Each number is 128 + 24 x the weight over its row's rms, rounded and kept within 0 to 255. Layers, rows and columns count from 0. The size above them is the row's rms in percent of the matrix's.

# layer 7 MLP down, 160x448, rms 0.315, rows 0-92, columns 384-415
size [ 94  96 107  93 136  99  87  96 111  86  90 101 101  90  94 102  88 112  94 110  95  94  92  96 109  95 102 103 102  95 100  96  89 108 102  97 135  99 103  93 101 103 101  86  96  97 105 104 103  96 103  91  94  99 106 101 101  87  96 105 106 101 104  83 105  93  96 101  97  99  93 102 129  95 109 111  99  88 106  85  99 100 105  91  90 100  98 103 108 115 108  94  90]
[[137 136 171 119 147 160 164 134 154 158 139 115 129 147 128 112 152 128 134 126 130 140 115 166 135 103 121 117 118 114 117 150]
 [ 90  89 140 145 118 142 102 144 154 138  97 165 117 179  88 112 134 135  98 102 161 111 172 115 115 132 114 130 123 117 133 143]
 [102 121 169 120 139 168 149 123 110 100 108  77 151 124 161 158 114 126 120 100 118  85  51 105 162 140  98 116 123 125 139 114]
 [149  68 125 122 107  74 133 119 108 118 152 121 120 126 129  97 116 102 131 114 125 136 151 108 137 118 135 165  97  77 174 123]
 [156 103  99 145 159 180 101 122 112 121 220 158 109 114 105 154 168 133 103 136  91 139 134 210 118 130 109 155 132 155 117 111]
 [104 138 132 131 154  95 135 145 151 141 124 130 145 137 128 134 157 143 149 155 127 118  83 125 127  97 126 100 112 171 117 138]
 [135 156 140 103 122 131 122 107 178 118 101 116 106 125  91 162 137 186 114 103 116  85 139 112 125 128 120 138 140  91 116 106]
 [186 114 121 102  87 118 119 106 130 124  86 149 152 146 105 120 129 162 118 140 134 124 145 152 122 122 132 139 177 134 145 157]
 [155  94 132 121 144 120 140 200 111 173 122 139 164  95  71  84 106  96 149 131 147 106 161 125 140 135 108  95 139 105 173 200]
 [145 145 137 116 153 150 148 117 133 153 121 134 142 146 160 162 129 128 121 168 135 105 133 122  90 137  97 133 151 129 132 133]
 [139 125 171 143 174 111 152 104 116 102 153 142 126 144 141 149 141 112 170 138 124 107 118 110 124  98 109  97  94  95 161 155]
 [161 107  81 125 110 154 131 103 147 137 128 162  84 102 115 137 115 121 107 155 118 130 119 114 153 122 168 132 130 107 132 120]
 [127 119 143 126 153 137  86 143 107 109 120 118 162 118 111 113 128 140  91 113 144 141 126 170 167 163 119 156  91  69 122 144]
 [141 121 120 154 137 104 146 115  66 111 160 133 111 130 124 136 111 163 117  95  97 108 116 150 116 130 157 151 104 133 139 164]
 [125 117 171 138 128  91 134 110 157 142 174  98 107 117 138 111 116 165 135 144  81 116 146  99 138 150 123 173 137 121 156 168]
 [ 83 129 121 101 143 132 124  83 106 152 183 122 118  96 144 129 150 144 119 131 147 123 142 110 170 134 159 140  93 125 129 130]
 [124 113 136 135 123 101 171 117 105 127 130  98 115 137 114 129 107 102 161 113 134 122 118 117 176 165 136 142 115 105 129 124]
 [ 59 139 144 175 111 102 110  94 100 151 126 160 128 169 164 125 125 130 132 121 142 153 138 121 150 123 113 135 151 109 144 114]
 [126 142 124 109 122 137 153 137 172 143 134 132 169 119 158 122  91 151 115 158 140 115 132 121 114 113  84 100 153 131 150 130]
 [133 127 102 142 129 150 169 103 166 119 159 157 105 163 140 127 106 112 138  61 131 104 138 128 189 114 100 101 136 148 110 123]
 [ 95 135 177 136 144 141 136 112 107 159 160 122 147 127 143 129 129 121 159 112 114 109 139  76 103 148 108 141 138  93 120 131]
 [118 120 144 157  93 157 156 147  86  95  91 146 165 131 148 133 101 108 141 140 123 143  94 144 158 122 110 108 134 160 137 114]
 [166 154 123 104  66 129 135  97 115 114 106  84 108  86 141 132  95 158 111 121 147 124 129 125  92 120 163 114 124  90 111 122]
 [106 124 158 160 123 144 131 128 145 117 113 141 131  93 126 157 118 134 123 159 159 133  64 108 173 116 150 149 131  81 133 117]
 [127 152 132 113 142 133 113 128 126 198 152 144 160 192  94 151 141 133 100 112 147 146 145 102 158 125 126 115 144 139 105 150]
 [154 143 144  96 113 135 128 128 110 127 120 117 140 132 150 139  97 183 133 103 160 112 108 118 138 129 150 118 112 126 131 139]
 [114 105 158 154 116 151 109 129 140  89 124 144 141 150 117 134 153 130 130 142 133 149 111 103 164 119 147  91 162 122  94 130]
 [120 174 120  91 128 146 154 121 154 154 146 137 160 115 129 124 112 142 171 115 129 141 133 156 111 116 144 136 156 142 121 130]
 [142 126  84 101 114 159 140 136 139 121 131  96 145 130 174 108 158 134 119 119 129  85 146 106 120 126  88 113 128 126 118 109]
 [169  95 134  71 115 121 136 128 113 136 124 146 155 113 123 148 110 120 180 111 133 133 120 110 109 152 122 116  88 124 133 136]
 [127 164 150 110 122 122 143 127 163 135 119  98 105 124 165  91 122 112 102 107 118 120 138 146 131 105 134 136 149 160 110  75]
 [136 119 126 132 131 107 130 144 103 155 116 136 122 118  80 123 148 166 147 145 117 146 134 101 109 121 133 134 107  68 167 134]
 [141 124 155 123 135 107 181 102 119 195 140  75 128 126 107 133  85 157 181 134 100 158 137 101  93 132 176 130 163  75 143 124]
 [144 103 168 139 121 116 111 142 139 123 155 129  98  91 132 159 110 142  87 130 150 117 127 126 100 151 145 143 145  94  92 158]
 [108 132 131 144 214 128 124 124 128  71 111 155 101 111 116 135 102 140  97 132 132 114 141 116 119 126 148 110 124 120  75 154]
 [128 181  98 131 164  98 109 111 111 156 126 114 126 165 122 132 165 116 125  71 103 174 142  97 121 116 114 111 141 141 158 140]
 [150 170 116 145 120 136  89 104 173 150 103 154 126 141 134 157 145 107  69 162 155 141 159 145 143  93 158 127 128 111 139 127]
 [184  89 181 135 150 104 127 170 122 153 152 166 110 122  97 150 117 128 130 117 126 115 159 114 105 135 154 124 121 127 130 105]
 [138 108 127 128 111 135 106  93 150 130 130 122  85 137 122 116 160 103  84 117 122 111 153 155 132 129 153 130 147 103 117 162]
 [135  98 119 111 122 107 109  81 133 133 128 137 130 145 163 147 136  99 107 138 136  89 153  94 138 125 115 164 140 143  91  86]
 [106 144  62 135 126 145 131 143 146 170 128 157 117 104 131 153 105 152 141 156 127  79 123 170 182 155 145  85  67 129 118 107]
 [126 123 136 105 154 143 138  87 132 119 138 199 131 157 152 206 137 103 149 116 133 121 100 130 125 154 132 112 122  75 103 147]
 [143 138 116 114 147 124 124 136 146 142 122 143 142 124 133 113 138  93 157 149 138 113 105 129  94 133 135  97 123 131 119 112]
 [117 134 110 153 153 114  86 116 144 160 147 105 142 126 132  91  79 138 152 133 112 138 150 155 169 122 102 116 130  92 148 135]
 [149 128 156 106 155 127 159 142 112 136 104 144 166 132 119 106  81 130 125 158 120 136 136  97 126 137 137 106 141 176 152 155]
 [112 114 136 126  92 111 129 135 158 128 126 155  50 123 126 117 132 169 140 113 114 110 160 154 158 148 132 110  84 130 131 130]
 [151  94 149 107 205 138 135 187 112 149 149 135 139 117 102 103  98 110 150 137 134 110 118 187 145 166 109 129 130 144  96 151]
 [147 141 148 134 131 109  95 119 103 135 139 144 124 102  89 189 137 143 128 143 132 108 108 136 173 101 163 116 154  86 110 133]
 [112 169 157 147 167 142 108 181 122 142 118  94  86 128 129 105 130 144 126 117 102 122 150 149 159 141 109 117 124  95  89  81]
 [165 115 142 150 138 142 129 121 154 135 168 109 182 144 120 127 122 140 116 148 137 129 100 122 143 143 129 162 121 136 159 134]
 [105 134 116 149 116 170 133 105 126 129 174 102 144 113 117 136 115 106 136 150 108 114 122 113 128 137  94 112 112  83  98 111]
 [106 150 163 144 170 125 117 122 117 138 110  96 143 132 145 139 134 144 156 114 134  99 159 130  71 117 137 108 128 176 109 103]
 [139 153 123 119 178 163 142  88 118 109 146 126 134 149 157 134  92 123  85 101 151 154 109 145 122 143 137 150 141 104  77 129]
 [ 90 116 119 166 100 154 132 172 115 108  97 125 123 156 131 142 128 145 172 141 140 137 191 145 151 124  93  99 100 128 102 149]
 [132 153 150 118 150 128 112 124 137 114 144 115  94 125 160 149 139 123 126 148 125 159 139 116 164  92 150 163 145 114 144 106]
 [147 113 180 147 119 119 128 126 132 126 149 117 148  91 114 142 120  89 150 137 154  95 126 131 100 130 119 131 164 136 132 148]
 [118 141 164  81 110 128 151 125 114  99 120  94 107  96 128 155 105 162 141 109 142  67 120 137 121  94 140  91 139 128 121 126]
 [149 135 146 162 116 122 136 118 132 142 160 101 109 121 102 146 138 133 114 106 146 124  86 124 106 155 111 100 101 127 134 160]
 [ 93 168 111 101 173 121 149  98  89 157  99 123 140 132 137  82 122 145 129 107 113 163 163 115 148 133 132 143 149 108 124 152]
 [127 122 142 104  84  93 147 114 160 126 157 152  82 163 119 128 136 147 142  92 124 131 140 147 131 120 146 133 104 136 118 156]
 [113 150 151 124 128 105  99 118 135  97 122 134  99  86 158 134 110 117 118 140 119 159 145 144 142 129 112 143 103 155 118 121]
 [111 153 118 135 114 199 131 104 144 145 123 149 140 154 104 131 132 114 111 114 109 117 114 109 124  58 138 137 114 173 114 112]
 [ 93  98 131 154 141 126 112 170 126 125 126 122 122 176 162 162 105 165 103 153 124 113 138 128 148 152 120 123 116 139 136 116]
 [149 158 119 116 170 132 135 133 156 146 141 147 104  92 184 132 117 172 147 102 119 136 147  98 177 143 123  93 117 111  90 146]
 [130 141 100 104  91 134 122 126 149  94 154 137 105  95 126 151 136 133 142 146 142 104 139 125 163 164 142  98 122 102  99 152]
 [116 124 134 156 143 176 102 130 115 128 117 152 151 141 120 135 148 149  83 131 145 151 132 148 121 151 124  79 115 120 174 143]
 [113 169 166 128 141 110 133 187 104 122 144 175 122 137 156  89 126 156 133  89 133 151 149 105 137 140 158  86 132 127 118 145]
 [171 139 144 135 126  83 158 149  98  79 147 131 129  75 130 131 154 133 158 145 122 120 141  98 105 109 116 147 125 119 147 118]
 [131 170 122 146 197 136 146 153 122 208 149 122 137 145 171 137 114 131 130 145 114  94 131 120 148 151 113 101 152 139 139 150]
 [132 102 162 136 121 102 106 104 104  78 132 176 107  95 169 178 122 110 128 124 174  91 127 158 118 130 162 114 180 139 140 147]
 [119 150 119 143 120 126 134 132 146 112 105 143 125 121 121 113  96 118 131 143 136 124 148 110 149 152 145 102 149 147  82 134]
 [137 158 133 110 171  98  86 140 124 156  93 135 127 133 148 133 145  58 125 129 161 126 154 103 108  86 136 104 116 108 107  92]
 [101 145 129 147 130 135 114 134 102 124 150 161 160 156 141 132 112 107 130 160 116 133 134 150 134 154 132 116 131 119 137 109]
 [121 140 149 110 151  99  90 151 175 107 129 140 124 116 107 133 168 143 125  88 130 127 114 126 113 100 151 148 153 128  84 158]
 [128 105 105 148 165 144 133 158 113 113 163 160 137 129 143 132 131 115 110 170 133 155 146 126 166  83  85 130 130 147 126 127]
 [ 75 172 142 114 112 125 142 138 132 145 126 147  73 121 132 105  90 150 167 111 157 120 144 162 130 153 135 104 129 149 131 154]
 [116 157 158 135 112 122 164 118 125 128 115 117 110 105 115 122  93  94 129 147 125  94 139 141 101 154 124 108 112 123 105 135]
 [126 121 123 145 160 149  93 116 165 166 152 131 120 103 164 141 112  93 116 142 118 147 107 147 118  96 105 141 185 115 123 147]
 [151 130 144 133 151 142 128 143 185 115 107 107 117 127 120 141 121 139 108 103  85 138 125 175 117 127  96 130 133 126 102 185]
 [104 106 147 143 117 155 164 117  78 158 128 120  98  89 141 196 111  90  88 132 146 134 124 136 131 170 139 108  93 111 117 132]
 [146 141 137  91 138 102 133 111 138 115 127 104 155 119 112 170 124 144 126 156 117 173 152 117 144 139 106 142 131  83 106 125]
 [120 150  85 148 123 114 130 105 122 123 121 119 118 155 111 109 114 115 143  82 125 101 156 141 185 131 120 116 135 171 164 151]
 [105 116 165 134 137 162 149 104 145 140 120  97 107 105 124 128 107 178 142  76 113 110  83 123 151 165 115 115 103 129  90 130]
 [141 161 190  96 123 133 150 107 163  75 117 123 141 176 140 129 110 104 114 148 128 144 142 142 107 103 106 119 117 115 145 145]
 [145 100 144 184 116 126 102 131  90 114 112 155 120 132  96 157 163 116 126 142 146 105 115 109 101 142 164 120 150 130  73 169]
 [122 154 145 141 143 149 102 144 102 128 134 140 132 160 111 140 151 137 136 111 141 102 140  92 139 139  88 107 136 164 167 172]
 [133 127  93 123 128 152 118 146 144 106 148 122 116 143 150  99 119 112 145 130 139 135  93 126 129 181  93 112 159 119 133 102]
 [164 133 147 114 113 130 141  91 123 109 147 112 156 153 184 137 126  82 131 157 114 132 136 130 123 132 105 131  76  97  96 136]
 [149 102 104 185  99 116 141  67 124 121 104 110 142 103 160 135 128 124 137  87 133 112  90 154 155 166 163 156 123 123 151 177]
 [183 131 152 148 159 105 132 131 123 102 156 132 150 126  86 120 105 132 118 110 136 151 155 141 132 125  99 111 117 127 118 113]
 [171 121  98 135  90 106 125 177 127 122 116 102 109 116 130 124 157 158 165  83 109 142 181 166  74  84 124 144 151 168  88  83]
 [143 127 111  79 150 135 138 118 155 125 151 112 127 134 160 160 153 103 140 134 100 153 139 143 152 113 132 135  95 137 143  89]
 [161 151 117 161 113 112 119 133 148 104 144 116 132 170 114 106 111  85 115 128 113 148 125 108 120 124 105  99 126 124  81 137]]